{"n_kv_head": 1, "activation": "swiglu", "norm_eps": 1e-05, "rope_fraction": 1.0, "tie_embeddings": false, "init": "normal", "init_std_o": 0.0, "beta2": 0.99, "weight_decay": 0.038, "doc_mask": false, "steps": 14582, "dataset": "wikipedia_en"}
Each number is 500 + 50 x the weight over its row's rms, rounded and kept within 0 to 999. Layers, rows and columns count from 0. Numbers have three digits each. The size before them is the row's rms in percent of the matrix's.

# layer 10 MLP up, 512x192, rms 0.102, rows 254-302, columns 96-191
100:417566439477462552519561494463515541594418481462539418419608531524575569493503499457450410547539447543433506548512532462528506490519473524518468573545517432488478475494553463537543469461516586493420502475437472538557496466531499458429499451412497472483539513556541473513489496523595613521
100:438520479500485484514473504481478428435424466521564543543525514454461524447553530522414500510467500488551585612490539582531465533603527445469540542532518503441445453514577548493469578479467521419419469459363539530443469546458436528423571534510547548497485522464500472459406492453533526486
101:545592500507464501474383414440529525576526527481396457465562504472447485508387520446507450489528527551518497434535480555549550503575558447532463467447569578590587578541506552494572523483452512510511526414510519454569488604552525433465592474456500466524472538525437552426526567457528384547
099:495431513538555450568491499453518492447547553465494404557488524469576588491515487562571501480480504560447500468421369459490535503489461538560434554417467471515513534572466507522470521481494418494571498553563478526489584561553533453520427486482496449496431543483526598499438515510536366479
098:468514481499494446480586479534512477452451434464498591418554454500513521504517434430482499602426472494469539483487546523446608466406465461493373478504500597552459373520577413577638463390531502487453508504545462521558474481493608561517556499551494401525387459449526630510423576529502522546
097:411455426471534445503497493537512500503521552498482511517501537463514455507550510526564440488518490569552447507488522451475442517506541582538534401486454443504454478485509532451587528607494533469417458439464455578425487460458518427434476409445522449559481589592499602510591451520539509366
103:503516423464478529532457432452514560529453590475663475431542522408602560549396452464386591478511433466447537552468573532533552557482470518567530458473480571468449440549547528448475474515497550509467453438479462437417433563578519485507417473533483478433498491521536515431526437496540522523
094:478538562484516530557497612464491436458507468510564545509505483418455563474498480555540434384509416546498532560520444468357529465442464591468424565528452541461417443443506518583526472481602445506471462482470608472528499531374477483451463544528522516592544432509462499567536430528442518425
093:547490509613591495477473553471484457525505576486546473484586532510529461501375398606491416508554394505550535466422553480532556551408488483528417479498464511537482506530486444542485551492439559535465513436515462451490565616451438560481418561478448442455383500526503428565582504408582500453
110:588432509518442527521622575501464542466504536550515483537519480507624528498405520493494537478491579540532555499419472527519533500537529475542470499485594502438553576579496581530499577620492459546530552470484542389532495506504484548485469424566575472545470479498542404589575420553517508449
099:462515471469532515421567473506513536471510504475486467539507511474437480520567535532357532546538456464483522549504522451436485534511488394511555504533507488433444448547477450465464531436583523469550452436560484549502546523463491504451519461482513657474590570570562482465535451402571464449
097:557540529565529536410451581516532504556501444446534547445484437477531491490512534483432440438428522569485410507570515520437445494468508429398530484474455414522483495492475505514447528491488410507424472501488536479438514532444489430436456419500517441525559520474534546489536555412560563570
098:467443483550472481440439494483463616449456555474613465522464497592510580450562532542498516471502430531453490538466475413403565535483485479500537508480435508511482434430565484491511440455436538416435530560529599520527538521522458494568436520472468538506451430489575498483581551553464469499
102:404528549511463530528425564553468580479488577570485513506504572459576559569475449476474486525493567566469548412534461477429467484486526499552548532419579453477487417371477546493425502471592531462492564490525488565570508555573547517529459513533465606480532399475418500512540463511511468492
101:410524504524478432581442490484532419464435486603459439512517547435488466566508411512535503398526472437424488470467478450540520546499519523600439557515530465484476376488587449493423504446440523411475577483464556470414506529461495553456475515540464485478566460589519487523430469599590552575
106:494509524446585508577504492483465488529441488557597454460552453484531605521455478591509482473447491610532498553534510489511480511545514532395402549440473539483509536355558550522588463521405451463542399495453489454490513448548452536572409488495540481568523477496534580544596391433464492517
104:464500494514434464443423422555504511529485491507538420512495578453522486443554461451525423526473484446466438488520613481451460461398510552513498497531417500546469494422493575526517536445518498437525506510483540491479471505504562460425517504481504451568510433562474444495468544492595532479
088:550564520511577611574489435460504448420500575457447558439448475544558441577625511558481472526416481634537517495480595511518621465469566440610525480500453478545381470567537518493512451524487520526519488449577536490533431469470419528509430453456491553489487563464512597470461377501457509438
094:537444491520598449414512447468501514521434497518445568490459524603521501502523499547495483468574473524410504476506505478512532451488511460495574476544490550479520518457505492486581529552468532503383494466366435516451460458511483523515489451409496486547483491580517580458472537471562474403
104:576513523504450491467523564415477489400510518423541393503529544543476472438471575469479469442506407415466561452517462515521457518523491519432439563628579499446506666482523449531470526512519535438525488473500451522532400478439630462421529535478498516543443467402508524469479493481554475544
100:469545496437564512548492429503416500557529412461538409393379474550495492557570529510419525464530485484436523460491437615510549456635511521493426417460493588527481505504554466502497551526503435533511526540459468568388448444530512539499547542513521559525447562518511558539388507478425437534
093:537380416561481598536487558487449512525497481341502549454467548468491555527469593478571491521488405486523544512459497463470466495514480467458575557485499407575593498526420647533490514494488442493471421527520482486506560557470503548528460502456550491561558565373480457546611595513396526480
094:518635437528594513466458639506492418538535432468418531446469543489555557540462623544475446477524565485495446537537513593455477545528519479498500534467528525525524442456476580515462456487575529484535423543479509483530569471530520584566556496472437564496561537426620474440503559572472499575
099:521439502533504491540558480472546604440528437561551537555576503422480514574558438544404534522393490350470648436507513444535536548433519532390585540526472494506450479492505521489493415517466448510510524523566555377460519510456560428619505449539503524535529517487444492515581547557428530526
092:484598515569511494544528500551547523492509473590552494446487593587560502490594605554535526524531504415449564511559489466487591497470590530545436506406520492472544506519507594458503513524466513453469556458489562425439463516482416539565333536515485470552520491530468580469595492465487460453
095:499497593587450493479498550468485520578444490469467560546543442534482526453461472437424478494496500496438606479442463487470511547490524493567505497430492345433588561456519535482554463472509574542542568471582491458531540464567533505510447463489489564520529487583439525484509513608575501568
100:467466450499550512539498455430510473592576593472479489504465552427550483539525502411518529497447471597601504483515513572471482479474483469614572482447497565604522578524505451509479389526554501580574511504527454511477469565489537483451452539583522405506589530510477474452479522456509502505
099:548538461491507513557547582543396437594432514426478521442543488453463494431532454507498472519520516475492465617520475460480544527449563545552531504578510557412490604367569565554463570530488539506536520480414511423585469438521541504487539515592482465563478478508532460442523514462433580563
099:468432422450507455461540505590580602543488560498514515549417406422500502583520490459465528427464533482471502536409572427537526452458537473483543535456475508489426463493485539541579591497577592595447481559517559510457506515509496503490558531504597532459460495525457537573540577496501501517
094:440389529489564468442528453426513495485377535499556446454455525508631472598426456473564475459510559561463436525487434477584426596443457565513532519501544505537397467499490481491484456479520515519508484621524488548435445438389555504478474411471521574439540588486442469452473447519340542413
094:396436498543540592487427501527480514450444470560417584589610516428448526529574478524542567517503543570529431523646495419531398505509537563466483487548502500553453463520520461475556457393481587460479466515553459575419507579497550505465462473507510558479488482480509475499493437498531401497
096:503546422545553534465410458484594461506428392527516504475402514423517581492577574510455449525601476444500522488565526512485425504524491386475519546425439478572624573492473573475541443546446520531550603507432484512412513444450469499523438575467504496461460484470574551556570533469524502486
101:528588464498470478472458588488377471480503561523479530486507508453502529500587485413494445524532543418541520534534539506425491492472435535397503547475479535490482470483461586431599490524595485354461474512487509527481593451530500542393466517492586509498501536495533475495535601478555484476
094:498521539532528527566466476453517478531499584504537510529555434523586571364504534474471457489479553475489417574472524445494506512572514465567493504443544415426513513527512559470478506550488456572542487515484443543512532562516450535478439501556497442529462640506540589554499545532512562485
088:530434555479575608456612558505502585445588595478391535577544493515484505460474493539531478446534583483532553511400499480480509417536634516522504507410573583478492518600439542513533462499513522586486480540460443370488564512542498551439555471590472498490510487495524588433532511536539503476
094:569466551435489515548578544457510504503458478522519464480550475514520493543504529559470457567513485582543507530484459427552542496525440451455470453452517523494494449483441576506471420500460434531412521530390487481488475472460466492437515611500427397537524398565513482455545443511353556541
092:533513453553561534600376487508518481482470483506548604569463351480488509503608463519434520498549500472481497553454459514570509481423502453551469531486486472523471472467567480517517461449488530517425483432473429524567397535515521599513483530485530458448531433548481556575423551578471539525
101:453527437534509511512543511502417480498627565531508507528455455489369462536476395584492505467498493486535473599523419542608408557493511522466573527436478449439500590398492493503573570524511477469425491531501544440580457535536581477531443573561505413567511528446545514458501515535539499478
100:507456398535397476479474557466475468538402500522487498482563449482507516395494451385505452446431528482543400480579517521531499497523517478552489456523455362465477479550512489394501473401478503484437488494472490434596497486578455466515465485537429410433472562491502482507514453475595482455
097:473530529385457493515535564408499444483511503450465554605486461476548479461512543531449536474632454573558564547480589459413453523607460460488477465461478531455574488497529500544467449518583563489490537480472490524480495473481507472536527495539424500489439478427526440519472521528568494552
093:522524568504622621397551509511478511470545418491476459451490543469482487447457612541456478488521547507613471409501496475551515359529550472578436512536482528523435534562534558492517557489462522419480404522503458535467594616480444420450517446550523485403468456532492380492585532451474470442
101:567624524536502533564517465484548508515521540465459443475509518571596463427487623469571451489464500580449503547502509513488472564504525575538514456569524549416551601497543565468607475453573487492555533444510474520603499597427473518546455501516507518567485490484477518475493470526372545538
097:583414487520484425572479573553510467425386550402413553546413497445504486486512548451495538490470487502541513489502410566541500501555577558522506453557496609521527395562488516568430461535526501477491475509472487461516527538449467612476476604608440462488432471533512470497482456449538543504
098:467464558501445513504539616571604489552508367477462443543527520444539432387503524479479531481591574499460570499514530468437600463535504549422540438481533489449440568578503512552489501492452561501534504474524472555434605567515428449465549506540418430508452459577477525564478564458505515499
102:506627520461523513435527523594555494516562376484563500504537545489517525476565496455498547489461578493495500416536495539473555554544580444468613509481481475496581486496467421464499481468559530463482466501499599510423472548497515503545569462481413582532532482530547505488512527447538536503
105:457492444422445507509471462524479538490563488561540523546418514467500539561503439580521569531452491499439461486487525454530460489487541449584495489551500470487523433499429556433510492502462549376560539540543546437563489582448519522521463491448430423466470543496441513477438480416491330504
090:539532561491517485468502481471444618512535479513509541529554484529468438473458521496524505491436546518472516578534438442510538476574525496504466414503478510471442569492467566436586462473520534504488480471475439482568476522553525637453531538412567608525469527505455526459416437464473517494
097:569529529452450446452443558499466586470426501422465506474463511417524495453607555473502592472395565555448537504506442495527489480439422387504517533523601408469474401478515523451560453488541451488555579483505457512565572451541538532659486505417434482488591589499462588435482533502514462565
100:527458583569557474633486573529496452420436561513475474494454541540582545459545481466505547543507547544518526403498496446434549524592349473524529501508582388477459588541518545515530486486494485567419412557517551405575518502531440545423466535509496517603483526593581495537471467493429527563
# layer 10 MLP down (transposed), 512x192, rms 0.1, rows 254-301, columns 96-191
102:536487522576539421511506554435527490508412433518506504524500539536516448403499518518466470485485497608579471557449551431468565446588527410524482552498553566495475508444502533507528540478490584515547508483526573417519537473477442512490502471570570517491444437499535602558418511442469555479
101:403465491482470489662491486550577517459538493519480563454435520501519406529475479505459422549474600551536534556439528472543488419583651459509489574432456557462505500496461468526389494427592458598471567479432525517579584464510556491505476425520544548608495495578611555463497512450512404530
103:478476519499543398454482536454527601585575547512600465494614457491569572502499565501596489528530484520516520500505515464474601455535546452532544540596597528492525512409473521473542472564582436478478560476550550480465459470518559555427542552470507486559414559514636465444506426498520523586
098:559617487507490591594407490415395472521505564501524476506565595486461453534464516493529459481439523568493459455462486556435432485400500442517515377522499552601538473483511567557497497566481472529592446414483521498512431519485501457437575529464540486413551514394425558523457553552466535526
098:587504428506494501556517483507566591557516519463475569526500580477463478504557478547454444478502491513522530576492510484465541462436499552503532498475508464441497382543462499484531503519517456627501462432497545540498490459513578652402520551438493489531475510531416455507518506519586503441
099:477440443469523447425549537516498534521460577454630474489472496486417505512443555399490529573490481547496579504588448550455569487488544501490521646510486544520453593471458504489434478422478448446518534516551480507548494574486445474509437483591470430559505513471487434518495471552472459520
105:466507546478500594623491490368484421550510561482486478576563468510491489468509443521494524467489466408583490528597437515511499532475459414575511425573567474571509514582518428548455493502515491522548493531471489531514408375413549428486462550576565536503512530418452491527449416441591528512
095:449511521489480684479456466465489611549534462506519656552504557509554523439503516466499533554471542474452465437488569454520599517485522452509586514440533539531537472478438476481499513481453629523544505468560529462506488582478458470518540523534541496458512580395474472514443561400623526536
092:412497503441474793495516516524430519494514364474525435458483395508440514424597507460531502499543573482444469580608435516477479476524573503589540547498484503513469473487520484517504504437433503515457393506551489490471486452475473479475470444544542569536494567519501544490476511468470560529
106:567492445368528601511540568483507494525538591446450474526535463449526429485485476479514585506478556488560533482445522595576416539478565571520452523418525526498554499591511496455389540558398488517443509546536517426479480539471526467391460507493486464522433450521577401620525475555433527508
102:511497469552669442444484482479531588510586594460483505472556472496494503445554457490541517453480563524578482445513559436591588582539518542530493375504531484469497512474522462532456463562450594524425517480511483478452500506479473560440498526491476589521546446461558488524585394433455493487
097:558397513489585559493470537451591402498522506465386473464537551510449518475574523528460531554493604484460493417440460533493542527515537545436470474521442464483494554488485531445495501464489439436466529522569545423421463448510457517494534454420472603504454386534464417502512546412512480441
099:487523434554469478552561423446481451510427469482551504435533379538515556514437515537476529446562444504501498484425553497515487553425520584544538565455476469513526492492551536477365494488533478508599465521425458501512454427412529545556515484571487543459464447511544503442536462556522511497
099:447379424486479538486455594546587466536573564422462492529556555455461530533457505550432524506570570451527462555553500513506578459506469513433552459453552537477541476493516507475452471374532453406486444539419507577489483569497499503550493424440486454537511500496526454611548544384492467460
104:422536477528540621550537473494456482555379450524486504505533487521518421413518464464496557561513429521457478553517522474542510475495584546550461626512466482519580489489529596519464523453472523400441471451520506555506539484422527473532513508472500486597485466494416422534511546412454506526
105:553557487574535572479532601552441434453547440495534476585507439432515542469446583568448411447509557548565494534547464467499556565507500440561514490492486567602483546524509541487522534494459555392470536452383564491544533501428473441479410539515532574477508559483420607588472522470491483549
104:517577469494518512505601575528472516525496538535554496523534551466565547506509498399421570445489458456465504504495416513550498457529539514473526490534423474473533528552429612454516485498432558439582497485496455490500465508516508527546583466533482390550462574548450487531467500438414488546
090:501506455521481461421471537515553479499466378393511450444496508465410539422459468417525519474573517467459498488484451484476477477527546499472416487494508540454529449521550500472527448583484534521552465529503440471447531433494368504465490505426497505507444517495562329542527517460600485592
093:408459525450442412573567474547506450511567477504540402490463527481427515432423558550474396489487481453534563535550457549566430490510519515484439499523492538482476480493443471506472628464414493556497433495527563544498522590522474552471468533506467459558482559465360508508506555478395530560
099:518449544642468634548510465515465462489568462481480517450589398440480461509446472458389447609525466494470522470482507434536482445613540544493482533600420524551451476498569513497498512432529513472526464527504445474465490551539522485598609487462497534496527433504449639439468477579521525437
102:489527424489585472477516354624559549597482455498620521497497510513464484587517446525470496456556452485541540558535532477427470509573491458478466441491488551519578499472455489465544541475553478541496491448597515464483481544547546458536482448542479508574468434489650491485506536535532458533
097:536570471469512407422571473486457513454385537534440472564506499512434554538448561502473551388550447507506558497503488528578469482546504543562521574516475521447471491460603407558500455579494474428542493452532561496502444535456460533457429433484489569494569503483433481472440456524480527481
095:554573389456482600441571557437447510483615447550495417513503505441448611520503452520447461490450413547426521558488439494538446513526488576397350468460477471477594494504480475459515537492464576465522507496483488529616448410515471478451484454484470513439441547550491466493559469461490420463
099:483484559484466495466533553441563451455571466538475520556523498542478471419469561570599451503525426546535534432550518521555549492448443471480492463504452557463556524377522461435469554566498487489532523561488527446471506515463508534477511505580483452448427515422576576538433462553529525475
094:481501434477459392467441469444493531412457583490460412467523525486437561533535493389536484488445481573558504439460529546525519475572433508532492420546500597630517530492509540377461469562535533524498438481517463581599511512546528557543490490512436558511519439575375485470571496498574495519
094:484446468493443715451541534593519453589527508510484465551529465463529427464503517512582513474573538431524469475589524552478521422513433512477430491527515508507446468519547478482587532559451470530427491561466481460576413483531485584498518471503501442404533485479583492465394543511561558457
100:478566583551589467473535441488530515607502554605489510541502518461548532506515465493417459497574468547499455526447523476493541420505544479509492438500510475552404516522472495515476511458564481523490590598496524522508596361419433519526484516590523505439474374523536514570490507377456482411
098:434525497529443710533509533525602474528507552552594510538493552494532531513436431476531505493441366526522550487583507432515440524572429518444488477428489403451505472477496481405489428537471551544550592475492471519523486479513497499497425512479509471479517399463532587536439484527526470513
096:477487494421494627527552452547510484472553584424591561564600484561505515453546516486516501492588564499445458493606495479477422552503497520536491474550500479545551604411509520542578530559474451502508560501476590547560423577474541500480496538462417489468540474545454466506530498425384520503
095:412485540508473285540532389494481563425440496429544434542520489519458445530482444485509475435470553575497521477549540605510507551419549485458487433544447492441472547435531503520540469554525512550463588581485487491429480522467517475594497492523475542499526553458472473453472471443455412526
098:471541503491474493461539537412475496472451526500448413481497459387396518553550406544394536495461554526483508530589603468452505526530476584493474493430503499550599507455521531530475576551399501542467485526493536472497430505504533515529567497478479505496547536500412408463551515606489541448
100:465410489456468435531453468573553516520500524514484484529527476549515500511532519539586469523472535453531573476554557434408489443537609390403539553478509481556446455526392468408472494467480519580523511495661591472471488462418535366512435543572467543526471591398604594551541437431440517468
100:455475428530524279573527478454526447420503572493479604505507469552517582400539597590479542486485461511484458557442521501510459518526526477484416493498513494524460550514377518440481478493499545531564547505570590464504502568492477498478551588515497534528553582501529512521531480419458557485
096:426474486509497490370535524433590568450597468482399449494509596511549485432500484571467477524525457491492466458477582403504506552653498522473528676512477500498479515501549569382499454572504467489493449543621499466516471462506525513511483505499497466578470463510477468492509474477512538465
092:559508522463404306457424429432489520557446494414437450429505477569563472463472461428529585542438511453443493506455545486459432457513452445506455575509500498498586522424471515553474523515488490489514401443531507543505505463460477476503450582497462467450445490455411443415458426574451506537
095:478493453537408353574436511481525492517498441493477483548493458459492519434478441574535532644449467461412495514537624552531548485505467485553548503425467525583591412393493434491434503472574494554553488572463503428449507447508533537431505479511504568539520508420437440464493433541455531548
095:483529605423584593472477459421523489501516567487464539582558455474537550472503587503500482471465505512525518416572545551450477475540375525515489497488589497490422424502478497487502536463426532440521426469472532564590550425432521545526500517432500538518500510470498502503482558535663447459
101:451508516487519536478523513422428472517521493468520496447505566441382460492590543590452479532508507586493406511579597478417429581464482449545476500518521449516516586405541421543618433574430505509538568466525463489538443415399545525479481521577535469462433479469511506448527459607570495493
101:513536495568480446518481428605527432473451417468457464471397492485473546382469459491491446530466510464544445492495496479512577509609452489446492530510417510508549493545451565495496558537437445544521500577436496387534439474498574498386563468612444501500454501475582485477506491554484538499
094:545542489467507535454466500510455508509387528543557568478526499481421478572458517505502408440546458518484461530491510488465511578495511453523358519405507481594470465431439441459457487497531463438525533514533508609449427514561613412494476478577544421363550569439510438452461462463500380525
095:499533512498401493592357436590467512538406548489584522539473487522523510472539534415537506519498497536402498454546467491465505476520514545482556483527484482553460492437459592479581438539483423437474507548453480532430455505490545555448498477484484474492488573410457477520490534458395496394
100:491461549523544569464483517502374539456517564528520488473524499488550470459426525462529523551531588535490466491500516430468440504499404469537526519494549551626412404566532465562443503490500503568476527492540444449469506430473598499561516601436479350570528424482593469611515479497575634416
098:464583523504515569459501440430592457482407527549667577462517593488450474563454412515479508556554513442533568510489535502498519558561485543551531504516526453455365422390498568490522450534560509513457450470533554502528554558457533542562555459458496524472444510507367489563404498512511380569
099:563490529560514536472527466465530589544469533504416389472487548553526520485409546497508507505419569474415477559478477465591489528506541469503470488531522453471452480459595533461421579471554547488477451567391529461514585459543494457454488490448544501452420569520491472453510395599525531573
104:548494441590528538484519540497495551558495498489474558443550471529529574353570512489431441593542496480551533449490480553538564542412517535540485551522480573500496479501549447516455463494425488430517511493473526427511399455495488544545466589521454476557557397549619535447451533539594481384
102:497520476523515709556453515511492530496569473552559497533509520424537500511515493560551507492496551432524496444537482570596472426548508478546474473524519541449415475510564540505509523458461542383463516548534553508551475491573592512534429481548471427466539413421619464508557499521502432554
091:448450530448457457484503598533517497475556507517503424467556543535595543542474487478499510519436377484488503430540525455551581536475543453552484608444466451523505455497564410544513503426518553409503447506631547511521499487572466468500432549502379522510516523520438496463484453464547542503
097:489579461460424528459590502476499565528523440498484444500619530523533526477494602444468462424493473447604557533605443468441504493557448525516467497508496472480396441462450497438568536496564555544546394560619491560494491530513608581527502515552429450552515540532484535432482498458453502529
# layer 10 MLP gate, 512x192, rms 0.101, rows 255-302, columns 96-191
107:498507569536463598515476586494503509324427513492537478454545498540456535568514550547558477488506558587505441536536469531493537564546492424430521508405564566518455518504556508505549496530465535471493521558471556560577433437425505478492568485532489429399498524552397488514492493553541498595
101:469441494569499560591418436478435531520440497513539517434480455466569521499494576480499454462418428510490422587522430510553451540516547385591528542459493563483480533445531512480474407555454529584521515503490513466526484442482605519579496363507498463459512564561413561534563547488490499574
105:500471496501472615559500511548398571473452411567468473515616524505473568470495518524521530588608490484558460502573499452432519487577540432471490488560429503538525434490527398513494404543387490464484574573573528395539438402527379492458535486481476578525548405573480433509471436493517502567
108:498461542594534559598430559403509499479418527497520518615485486526516547612614480582482572482571469543480498474521542467556533539469474453537538512517584433463497429510552503533398515508527511454588519457453564409535566537429579500532476459492541487466544499463461469587527432496518482465
093:483526515536507520488497472486544431541467455545418615374592406574484421534482490561541430477455483500574476489480489492484463416482499368506491458475467483413518482543565568497525442525521516541479498416492495478550469433480572483501454513491488557468495468583490522460426514494539511547
103:529470518544533500466542493500482541504519458442453480448489394534593479531521593497498440574564569526551431501616559518408468498491513451495456586481555503442512491548499473474524513443465558534503509517511480509483458500501473544565404665510450450544526416502479476430431504476469605634
095:527542501551600473463559418437545541500450467554553506562448574495543567445479536459430440518395557434395405461435538480625498522522497484571549451563474500481591548432585551516530552500565483459515499412366532529553510470588454454527516476532602522502474563378454532534400455456494497560
096:477509503462551477497482495424551497491447543563366515463444551534489615517535614528443515533498512461447550594499571534631496498484526532447552571422444423496545471515503447482496529468566457491485595538492505534496559413453494443507525480458581474545457518483520514489483509500505512536
106:563511499495513620536546466458496439552437561481488511487539474531586502518427555505491488457537541522564437496489492478507390421483559482518409444462535421509415504528390531484573486515545471426495448510543475457560501522462512428512480553529510461425416485536440496633474484550535571524
109:519532509446542583392497537568577508560477426399533498413521455453433540619412584443461471529472557550456480440587509593521568488550537480524459580570559518584451512451504500465555476495508475421538474627555508530541488575623490480539500460526571504474465460456478416428413524536509476532
100:522569557475519504409573501514566400483487423547467462358640460586565526547520479510504487390461433539529479563478621529510408451539506501516544486468477506454459593469532484483534511503539494439490428517481532526464471544552558410461535574510554524423531545556552415474466506490436499491
105:471586594489545544530463463465483571603463480566472501426438429498525504505482504562561426601456561407374441551570458494483449510515555517485390459488483602492595508570516554483491443534440489521589414456508569508506481395510440471445509469526467491458519449539498524501447400517515596544
101:472560430550531586591544497494552513469520513537494499408546485519430533522466581496484584491597521568417455491528459414501546554526519426551390530501529543485501545462484516489467497435462501401534511545489514467579432585521511480523399593619415522587558391612442552557492478463513442460
097:483538550472550533439540529441502501524477543515450464407515405551512532500502588409502490508493495511501479502489428543584541460488454467533504404489512560483465539540531506517513509541544448459557434527617453645453525525424510543548545448453442537452573509463536532435452581439509510507
111:442517509549546533490545497543604568573560457389474475494561543586524503539530567471473460568442486486502615508503509524559558519577517529478487534575521518495489504507462488489487525492467483461482521584496445561548496461526480557589460527487563512501518495521473514374586436467386502481
108:553532596415492577527488511519605544457489481403513428554602472481520523512413560421509500536562483505479455560505575482509531485427362441472450535579515528490448489457407473485489442509487464484524517574522495483463476455486625548477567600459535484498512431559429477559548446555537584452
093:552489518485474464533434431502533546498424555533467495452515530507500474449398467589497359594515458496379557520465522544485565458520539464430420476496494473438520490490551593495466497508517468539587450474548464511476537490517458524500533590414498489434477501447467550436523533470652472498
098:496491518554554545506522400524531486472431510494342499528509445614595511527504503469548474518411533611442455525496537478507508462562478503481540506470483431548545518411585481453535532462542449481469437528487460458469566509495591430586532445518555470519452554435492489466440419460518505508
106:455478461520519607474415460484605475573526458523455545480473582460442509527549458606433553531455568549502446544511514503486438471510599455547399485522429566454508506571523492554529455599519522570531588495465450449463525448513502495554558479486534442502527489500446473497592506501475471517
100:500507540443543573400440467485496488572528429606470465500479493467584509502550515547460524416577515523512492541514478519566507536499605490630491604385506509451429468463528531573582408469388526475427519471441541540550533536535440495552498479501414610486524538519487503456525465533462449535
093:504463525558463469524414502458557544524481492450342511474486498483529428436470485601512477521446460552483410448514475564519477484421471507503485396524515529430506495494426448454398503451452615499586587511501379548478453393522583495459477557455484513500434508497546528510490452449498500520
096:452537522574492491476523480506552509456590443542543420515411519535439570565417498526480362485530495535501424588523456422539519552605533554421515467521475493429546525471501486437535497529435546511557515549441446536478572477483524553561553438470507553557505512511461410566585498468448472591
100:534525508530545553497494462507496533522539472572619470450384509531497431493452548540438473447463591500422450562496490461560465479465547486484481588516507499562486526550503508537470408527637484486513578549510547550549572477517516548446449625530533590490559430525498490504554532495501448629
101:543518517474551509590473531578546461437586511531381507581409437509488520539571482588462451469444606575517507544526504473486494485452480591442482526532507485472479552531464478529523503454398602433553530526454589449572430526641478534558443412525627485534576468510523528512503516486554495497
097:446487468550496511505524415432595533484438539500505452448506511529430545495464549487498388542486504437522486598460474522491436385543484500537394475536483551524483452563524503357532490607503501457555535527584527546539491563505475473596584533480511543527436460525420505479441517517613545420
103:591616479376506535550417386469498579495542501450470573482456503446439440526519427436566500472478546503526475575464503574524499464473476426662467613481537557665519511471454544526520451391578462461528423549489549488555591490463547515532381486522512461513494508463474463468431487532521513534
100:517571538548501500548467510556589496482531514522421373539565537426513552555507526608503518482529512566586497426513495448425412451519509457501512556527525525498489475503498449528510499524497477496517479581551457453537497491491530498446491465441508505439520512483454441467489482533546486487
098:631582471517490468579435478532451508561511433499525471474559550521497470489462389504413507509512556532505459523460425601499572531454571457445445471461479449556425537536451487529510488490605548523405532460449435545518468475472502529449484513512464480478478646437509437481591529504571441473
101:518508564408536566532507532542536529448537525529458456452502500547591609470416566519587458498486551551432416526622468477512423543533458585498503542404563549478463495482512528481548484553530439475513492427547458525485496553558556530516566458542511519481621510411474559548504494503528517415
092:464479600444488486401467472514548440516401541426502431560608537514484476486509442472490484469471528458479454508526505455514518517469503473473488508496515462488527465519421587433480467346465558471448502548529496505602470464428482532534474483473533476515463478465453564541479418483549543516
094:500614431443503500467458563535535560506547506432492416506502496435488559540541541510530523568566461522453433536564510526440414520530431458499405435424553472432509546500583457451466501572503474435509561535453344548505464508413554513541548470505402430507582450585503539448559440486604492542
106:533562687483521525498445549483515516462409472459439408516533503488544585490469483409492470568438509546546602546519471476518507394522459509525484475480468539487556438543510586523505483531478404537429419535411466565452555536476516541501425437574488533493458480561443579498495573471646485517
093:446501581468450459520438503457619481409575473445459456448450566512579500478579536432476549532463542480415535475525406465599445454531435487507515461497534472437468513591493468381474485482549517593530547532483475508483561482532478503565474527516621553527452498419578576541641537448571455462
091:513548481476418475519526481513514572557470482483387525454514557458513472429443398506507577391481507547430496472462585511466425477549573559523507492606560557461551476536458479478534515536505474571496556469586526473514451361472503558389497524484475466480492528539512436429498496557572581480
097:560423512534550435399555515558461482468439575583576473462531380478501534568531522527564453492489515485488468438524533459511497474530550405547461515412550418506445431596445503524530506492515512504489594516502559364443541535479559575489500460536481521511408517591483567582507540560575460451
100:543440562470547497450481533494551539436545557491438451508547555471516494521463563566474514571513456597526572429482522545541549548570376519565493500515590549537444477505463492484507380542511483438456532544472554494510596466452592498473518462473476492504602492490480478458597446470598617420
108:518495468517537576482498534520543451554460464485429389452484575549404457459514493470480513572615450585415456434540530465480522314359527529614475577476533501481570463523479507445491406479468463478573474567486580555521485538463577527474505473474421477496509472540491425478423528518507521679
104:444470509457477564522549625427439512474473495516520520463466448503404441593485497430519535462480528516539492487434492528460544480513480469498395533479536468591485469588544469467476548607409498487576537587605497446514538526563483539503527451553499402484532528404546511541463518548510516530
100:428599465461469526528533490485513497417457561505556485420465485554527470458483463477479568556540541483576484510499452428472527489472490451532471491551428554494489630554475494464612477443469490468431524549495461431545445613527489567618467588470552500478577528475425521593554561570504494472
097:556548478433453507484545514514583470540567391500418459531452499553494455598501541465447550453452526419474448432554547516494498487556546510528623434545571510516458413533417500469497438513451385528513489517516484443383536512480435535462449483391452426509497604558609471522519605519537484556
100:565525469457542583512491481441431518534405560492497512506532442494506523511545532485547460491495487439534518514431512438489496494483337522608431536467559532565457430503520452528473533520532490552447543548514444436599616465511476444453351540477497399482485369585470482506479437487535569448
103:527546501578537534460394460589529512561562419461499521483524517485477542439467573552440500518532577501511459543429441455491519478421471513420555545575415581452484538473533363428540565551444538496501535586554528492582550414522404492484463445487480582550490559511411543524485528476536510502
097:471425423485586550573473421516386495495519468521449465454536549386443505431461501497517517546356520550606497563400525530468534487506551498500508581499494518492469478434507476525506500454601461546508533535449412519557561476424511523488437476512564460510487507471518512483552558576581471553
108:463504522509549562513403506521451470500398509549499499549494520371390539523547543524492493492471527495458462498475471538550442541488480491505424469489507464477500426586502498502493456509468387538560573626510446403563450508546495498471475492539529471510487459438535493471475473533694560524
093:450480479520533548486614570562424450491501564524468497527485521513393503520538424499489464510510453484551518487507439519466528486501507396534484564562456612461451557511530552462441484532523506477499514614539480454533446492526476537565496544486424523486468549497509447564518516582469465581
094:469477516608471445506534498486458472355471521591475524517524473471454554495517424499495491475424596440486536526435419548569512474451566533486461495449415518474507509453580462452562506504506503582548495490479570540463472498596545495545522507441527488484420474466444484484458496504523501525
102:446402484548406541548519534433501450459417546463569521527502465505572457534527550435533479475524485497348552609474395538545466510451544512459493463530508501488553457486516468498468492530489615501508502507547472517489439519469501577594469506486479514537483451414511508596474535539545446572
102:489549543480518586467507515554484502412487453550500389443588446397463530486493482451460441489428486521565539485425454542499467579529493498490467449571453477500502576488525507442513439457537538470466491502477499536464461515434481477578482394506425529463509535522456543472529465461545545486